Part of a small language model's weights.
Size: width 160, 7.98M parameters.
Each number is 128 + 24 x the weight over its row's rms, rounded and kept within 0 to 255. Layers, rows and columns count from 0. Numbers have three digits each. The size before them is the row's rms in percent of the matrix's.

# up: layer 13 MLP up, 320x160, rms 0.234, rows 138-157, columns 0-159
# down: layer 13 MLP down (transposed), 320x160, rms 0.119, rows 138-157, columns 0-159
up138 095:116120168123149113130131133105115085126124144136198130202112131148125150155104113130107117141119144107121117108177126099161111102115132101128135115130160127113163121142145135125136179130125139063141160143150112118120106109074149140089107146176127153138088114152112118106090151129124153130145107065140096167123137119130107128162135145129121131129081138142109120122169131125121091132161111152153129093153136127041109109166139141124172119131133139114109159087123143140112157121115123
down138 097:161087138164133139082085138138091136122107108134134151115157146146149125113121131088111131157104110144153157118146152138126144112133168114120152098127130140158139156139143136148163090112086147079139123105174129097142125123081074167147101085093144114155148117109118134158131119151172150097124145181110135134129130132097152140163122108152133133091150130157105118111108158127133111146201127113112167061142144106110113131161087081121142122153111122119096134102135103140126135127105121
up139 087:108100123104148119127119129102085126153161150129133116169162120074150141092182105096165135118176150144148148137117148071116143094142119140147092158113135136101166082125127123099131123129131130134115121115107063173105135135135143119082149132123153143137159099113128098094119125119130132148118099154165092093132115098119108162178124142075138112081156115153139106124123141121134119127116135142131136139187172178073137126114127129150129153136128140091109138145134145156092139124113135
down139 087:122142121125118201125118152148119158168120109129116104126152144085116129135152149164136111126127093144136180112112197177170113132117134147113109159134119111130153091116160129106118161078111129106095130134120134093122108143145100147152138108085118097144093119101111160122136107101102145157107180154120118149120125144122140097121135070131125108053155170123119140145137145105140176110106155157135121132115127058122092141150127127147136144141141150133123096142151134107136106133109130
up140 091:095169142123080105153117100125148082134095106107142146149148111150138096119120129111140157124127089102124103124154088112131125141153132140071125120125143159120097127101155141170127070123169158117147116106147105120129126146135099162116098145138115141131099144171132123130113133165134103123138164110143161151158115204101136110138090102132140086132114125154130093163117097146089145111130096131142135161130145086132158140138141126179132168099118102146078114106148109155138093121150171
down140 090:123141093153103142129116139136103145177111103085098139130132123083156141144125132108141112123125137124145132114118138109120103109115152146118132139131137123151134148108119172172154109146125116128142087144125117128152106136131095195107137151140135126109105152150096102151077114143150135101112122138095082185196164151201115104159124149098146133139121117130173139109148144104137096163133143071135151086103095160092132153117091106057143113131139111133138109116148139118121141139124111
up141 092:152129121152135118144138103089175131139136121129089131129142109149105146148166116113119136141092143133109079072157097135100083146157107105175119108097146052137130093139152160097164128102124161159121150148124119123087159175074139107138090105106121131122130117109124132110144173143140123166086153164147094160089100123135107115096156138139165148137144156176121129107132085142101124148162130139110128123123108086134138144099148115141082133148126122095120144131132149142135146119123132
down141 091:143097101156083203143095139098120153143124133080104116105127125131149128085133145131135112117123131127144183146080074151148150100124123156132113140148106119114074138139116104170085134133153125121115142125160112116156175097119119109165107129134147118161103124147132121140128094124159154130150106145118138128149153150127131130072139150118112154126087148133130107151166103136072106128114109092084109118113159120181142118124150148109184118087141127172121152152121098137124142154124139
up142 090:124098185141127133147104143111105088133143168107163132124122138126118168116183116131137104108104121127159089121128113170155100101161085179087137137138150125157168140148123121130142132146166119076126141143106128104096131099142113148145126094107143112159133140162128072136162141118106129133117149096131149095112145149162131127141177090093130152125184106156127140115109066123158119149103114112136152118129115109139131131123113140078140140151115153139091130090120129105131061151124112
down142 087:163117122117122133101157133130092195149125114101121155127109080109153108150103179106152113139146116107110119143082084134144147141123115122123165137127126140132126184099109125125116135081132136152138135152113151102171101120144090163122101140119118138091181088101121119145110133142139130122135135138137145098124203121111123113133138126133166131178117142134129147118140105091049116140120148110123109135138100119110131119124122202140150099113145090151129174141157088110132162112119125
up143 099:157140151120124133142084119079139128128102165116173136127106147143093130128121142114180128143158119129161141112091153163193139119120091118116135124085125106122165121120148124095115097101111076162155168119083112178127136111142127131076144146142095175127102118121115092131143141112133178150135157117109163119161098116099135107065099161136114101137147123123117153150102139121161133130173100139129145095112121170160134132106118128140120151095096152122134124135134150120152124159089145
down143 092:082091155155159189104152126137129113147142139131086129156142167129153123151153184121112138159136104076129118130146155099134129074132118123133167126160123133168155117130132145152092155126103134102127132109127139131114168138125101095144153128115158181122140118099161120111106146087143125109085143140114152124079141144094097143093113109094109135086138048116155138201154162105121149121109166111115138142140119119116112117132124105113115120127126136093131139102128145131115132103112157
up144 121:135158136129169083138108137154142134152118154105121155197115131085139172112126159066088114105125144151133142088094112084124122119121112127102114092143100114137126115143109115143139101161155154160138080122160115095118076094110119155088166113161097113111127107141137148122096116138146167151164133089169118155136137136133124138141154134195107096131150122159100149160108116110122151113119127109093125125128119149151143138143117162152118154125155124143142166096125155092119130119090117
down144 129:137087136128160100119096101133150115162124151115153140125113133154115155138121148126112105123141126146127090127089137070100151083120095113134135132146093159131102124120094133125171131076108112115124114134153146128172089115105139107117191136073115169104133134116128158150147145096137128153113142107190180141097153077184114127128121118142137084155127156101121108102164160116101159130138082126116163147125136117143101115133144172123137147122144107123126144133138149142104144167083125
up145 090:120109124123161137135146105137124141156095134119111129145142086086096092100139140134117154107111122124114137108120178147139123125129144115127128128129166145169101140173139138126140106159134115179141139119118148106158161136079151133122155143040145137137156134087123147101113101133102141128196132088132135138136156126130111127168175126138117116085089114095138142117117147115144124122094122112131131147105152156130146097107132121122116204087106168152155137109089118166174103160118110
down145 092:148125137124107167125121128120091148153134146151087152127139133150121149137084109173107153121153167168159171153116096118129146114143143157108104139128126169159122134126134112153173091120101111114104114101121121130094126168130126128108102101128178153141111163180097071146129085149135110138115089120146123149129129125122133121110094080127146154108110133144155138132113123108126093143084142101128083121188100146169124119094165164106114131129091081092132180116140117135131163124121120
up146 088:149182122084145141167131135120131100118139160131201109086133177144131119191128105131166102136138146176158077119118110141142109097132147131080150123122126129117113107120139145169110083108146169115104129086121142105112159121135127136151154160141151123119094134121092123139157124129153128126100174120124101129104151114115105144142090119146139117103087099113118091105141130143133127078122107158146121116093126147144144141131169107093124110165098136106161152120184144106144113141151153
down146 094:104126141120101159109072148101117102087135115136090145099088132127103130132080120177159137115151117118176122135145126096150089132144110126155159137159088125126132082095131151157110134104103150135173130137099112169159170119132118114177132132143132149089124133119152164119110102131153120113107069128163115143161146142108135123099124134139131155133147175099133145155141128137105144112115132116149161141143085087154122116110114108147166136117158165126120159178120124135082143114073105
up147 088:147133125109157120113114155137145133111131127143153099138117165126189127122158128121180108091126126127134124142133092151154136108153139106152147092105136136159080117113088157096101105132169146128140140105110175161151090118130101131138150108100157097097167122104149120108161117129163134151155105119115129115134129072157134137123130154137166165086082107093138107159099140131135148092119092150104130121143158141108129118109136141122091158148104167119077124128127099060116072141142126
down147 090:144090125113066145117131114145125133150151171137114127121139102081169105133126136148106131143132116110191148133155133137140121144087155122148137119141069153138148143135121155114122157142142136160124112135143145077129134123165103121144158099018170160133124133124127171154094095150131117158177116110142139129131115105117107120145166112090101139163093159121129116148107131086093095112105110124145159118128117152111090115129126144116130102117152115161128163119136103125145089132120124
up148 090:171105103119099113151145119132140146156088084105135120139114204114128119161165171109086111160150104164096123132136131148125151114134137123144124159121123159161169129139121089112125136100160165141128131111121169099117118110135120150114133160143130152099160097123155144111086129126126157128113109115126143100173111139135116125123114169116134126122180110119138152096126080111173129064116086133174110162135123129150091119137149110162121117136098098089113131116122106116118164147165175
down148 083:145122099160116129148121137097108168103139124091114161102155107139082142121133122098131128150164119176131121177098123150083108075108140173168101131149159134137118099125114123113175141088138147135105125145169073105141103141154110111120106106146138159118120133143113141140109101129132136109104106141098147156118085149129108169161133133099126157102142153135120106128156141159102092140093121090143115145160134130122132136169157182152099090124107064168131134132141124121126149131082142
up149 120:198091140104111054153140116138133122100125162126156127136143109075156143170143073140092156088114135129135120136147126132156139116116105095132162119133161137130129185101092125141135149121111131135120147124132140109070129175109129132087104138095147169109118143127147156138115150143114117184142146152119124098126092115139120132138134129094128074091105162155126119200133115108108114158139147135108159137158128149105111124131130136113113158081128151146120151153151130160118100131121138
down149 112:183084123134154099135096145126122137160143133098170120146110114130164150122138124105142160122095116170107087093134129085147165129147143133079098124089155142081150122124120128121136123125143130144103107121130137087119147110148153135128116128147091127142145132133126126135135194120076121153147109095096118137141061154105162110107108110165094114145096082132141142144177197103156141127114149119162136131144139154132132119144106119156125124107139154121172098097106123126086115148134156
up150 106:142112131173117057136125103149119113188132185088151101112130153088124157109142128145125114169125163096153124135150175127121136126124164112156124138090108110115143128134117140130113152106135124098106083138133141116104165089123133127148167171110162167170171135162159125129130132144117145116117084093142138126135135140134122145113146089096123120084127124125144100114137086120117117110111117137138115137170093136173112127149139097169116136112166088104100165132114190123134097140139116
down150 130:164133122104120074152136122078119097093141087141141155113124088140121115178118141161102125140133063119108132106154071086105109129107095129160124162143143144160123136172141132146102156131145089136125144095154092121134097140159167101114098072113122103127144145094142190130132097158166126139166129140154145135107149146129109134136133138152135117137142112099108170140106117105095098139144152174125157134105142131142103101158124164135098119116114148152124151143153141128122144083133120
up151 100:164111140079150101131122121120104142158148140189106079151133123151127084106113171113144075111113153125116131097085091137138119124084143108115119132135090166146123144133130097191150123153113153130136126141103134111139151169115150103119133162149085085118100112122101178161127134130124147121120124085123171155149089129139146140105118124094112121167159118096103122117100149131126157137167092123154095121095127162117127158105166165101122155157123122096155148132147118133112165126139123
down151 105:121109105138094123115169120109159115082081159118097118110188115153109080098110122119136144150141121128141082158184159113071094155121131111175109116110109163134148128120116104148146115124112127076167096132117128122152100129091119111109127124147126160111106127151159142153147134108079145137138132105096159082171136126157118145145126146118102144148127120132127130194120129170131136119145133107111166111102154121123144102115171154114112159146111088129142136124138101126170126146176135
up152 100:088112102154113096135155137115163099132127112127130113176116089127153182115115111119165146109167143113090118134116111108177161116141110132128123099119172130142105105073112151137160157141095155093155117169112093122105087133152144160096140132161180114134113122110140097123155146152142161102102102138120136169122129156181143152117112084104165127089156134149098122138129158110119113118085137163123135105062121129106144112154139111123121141144141149123139147150158144167134126130102139
down152 095:121107111126121164141106153084126148148102133113140091163148122133132137124112127112116131106138102122137141091124119164165109081109118125129089127135114103119147116141139115157075115167136184139121107125139144149114105158104128129167141134124117115136132124142144191139106118116111179138096110141071134109148161150122132131136063177169085127157087157117165168132126134125085100137124110143122092098137106090119120128148128182079115171142157154107110134163138131122155135097166124
up153 084:093146118088155103147104091116122144116187149121116122116137154135112125103142135126150125108093180119106119172115115153106092109142140120144140108120123123135159169108121091137143129151127099158147119100121169111102160123115102122127121127089139169153155096103114121132109161162126101169118122146110098115091120168157112100073115151127157145094127084191149131143161105112153162153101104117121130109125104215150117144144112143143103120138130097114125148137131136158159168110119126
down153 088:149150131173084174122126134156096142145060104133128143106119118153120125115095097154121092145132114103136157122131130137169142162147160137133102100151137120122113118098102141113107115140069165129104115132175136120155133180098101108130146127112134096118129144119114128139135110120143189103104166123133110091149137106120166179151129132158157113109126188128100151119184097143132098106132138154130112126115148119105124163112130078148102160152122174096115110133135114075119102143118119
up154 107:134110082123121137131129140090085104128104093113149127107113077102124145127160139157116147109161128147129136134155116160119128149121129116099080138110124132112127118139135137158122109143135121092179135112145055129123169090146135150124132135135085142157176124098127134125131153082119140106150163123109118153146142169126122192105153136075184173111160110157081101132122103120124160106141157115094140101112120147098121126119150127119126138155165133090160160108076122134118132137170119
down154 102:128132091108125165102163136128102088152089132134159197180124110116166145108148142141117101153126128118151162139095152124122098131109125114151113125097150124105113213132094169128119130087108143126100158134177125089103120150102093124167152113110152164102124115137160147120135129105138155099140158169117116146091130142134152119098119105140160124125129134151158139121111124109131154119112112115080113153148110124105103134107130121069117153078144141170129116118136165095134121093134142
up155 086:126100142143208100143139112123101125113112130148097164154137090119136102161150149147133152067117138100131095103104133124124143108090133153166100121129131120154150165103166108123144111157092135117140161116120150117130117142121143115127110154113158126145129084097152125157123105117194123127119165129138123127154121131156115163151144123131120106077164083087176137130148125158183117113083056110111164140136086094123121130111162140137137140133166113111129128139135112115131153118107124
down155 089:181156160142105148143118128127118115121136096103147143110118121143148131143087139147122140162145122101171153146128123158141149131139123102096107123148094133096122132120134106139130140143097114170123101146090136094101178073143138127176168119125112125116082126108107113120151071133092147122113132098124100164130137113126130088096124133136158134186051140158092121135117128131061147135121159101101070144129141130157151139140097111152180111129119142159124149158130121120137133138150149
up156 094:123157152135100113124155138082150097122168099114089112155099135126091132118133127139114102127163165128109123119134126152121132134132135116132152128107166089091136061119122099140150086157104136158165149068122174097169110104126123095114100163108123139118143108146168108102097138136158138109154058129139155145119099111112141133149139151110110139129142128147140140150175153138141127083122116165114193102124154171087145093087113138141136130112106111130164115154147122156125140141122129
down156 098:138142133184130083122149127093101103168173128145125113114064146141107110072078154177136113115109137109099146150136137142152111147135125101125161141144123130165127124124169137130117101142168145125163068105156116159125130145147134109107092120121146116143096137156122125135139117117114131100070133116157145130128147146131113125110162135136145109124106129145076094123153127192111104153145136142134119140144116126144127115100141163155093100105158096114165175121099112089169100131093120
up157 119:118133075135136132149150152093099138136128113114153133142157141117106192156127173097157091129120140120119158098152164121143146151118105090108124110087086163155158099141165177112085119163154155143137121131123103148146132162103129140170125136123121111139100158129106123127107115108141135058162130109112114160116129150163158153135134124100091138150100135091113140153137090148129122122111106110125109124124133152148197131108088150119155090143086129130109165115115136089143145145122092
down157 124:126160111131138178120130129116152134098168136162158143127198140125113165121107143144137144127137122117116172124113122150132130144145107180177128122159103103133187107177125128151110093115154132093142068110069125154113094136146132129099106106167158149128084158119117133108125148144128101077105132114116140112108144124139131154075118114068129137135116142133143125139126115092151117088136112125097146128126136139156134142144097115145123181114129151129108093126164096082095112125142102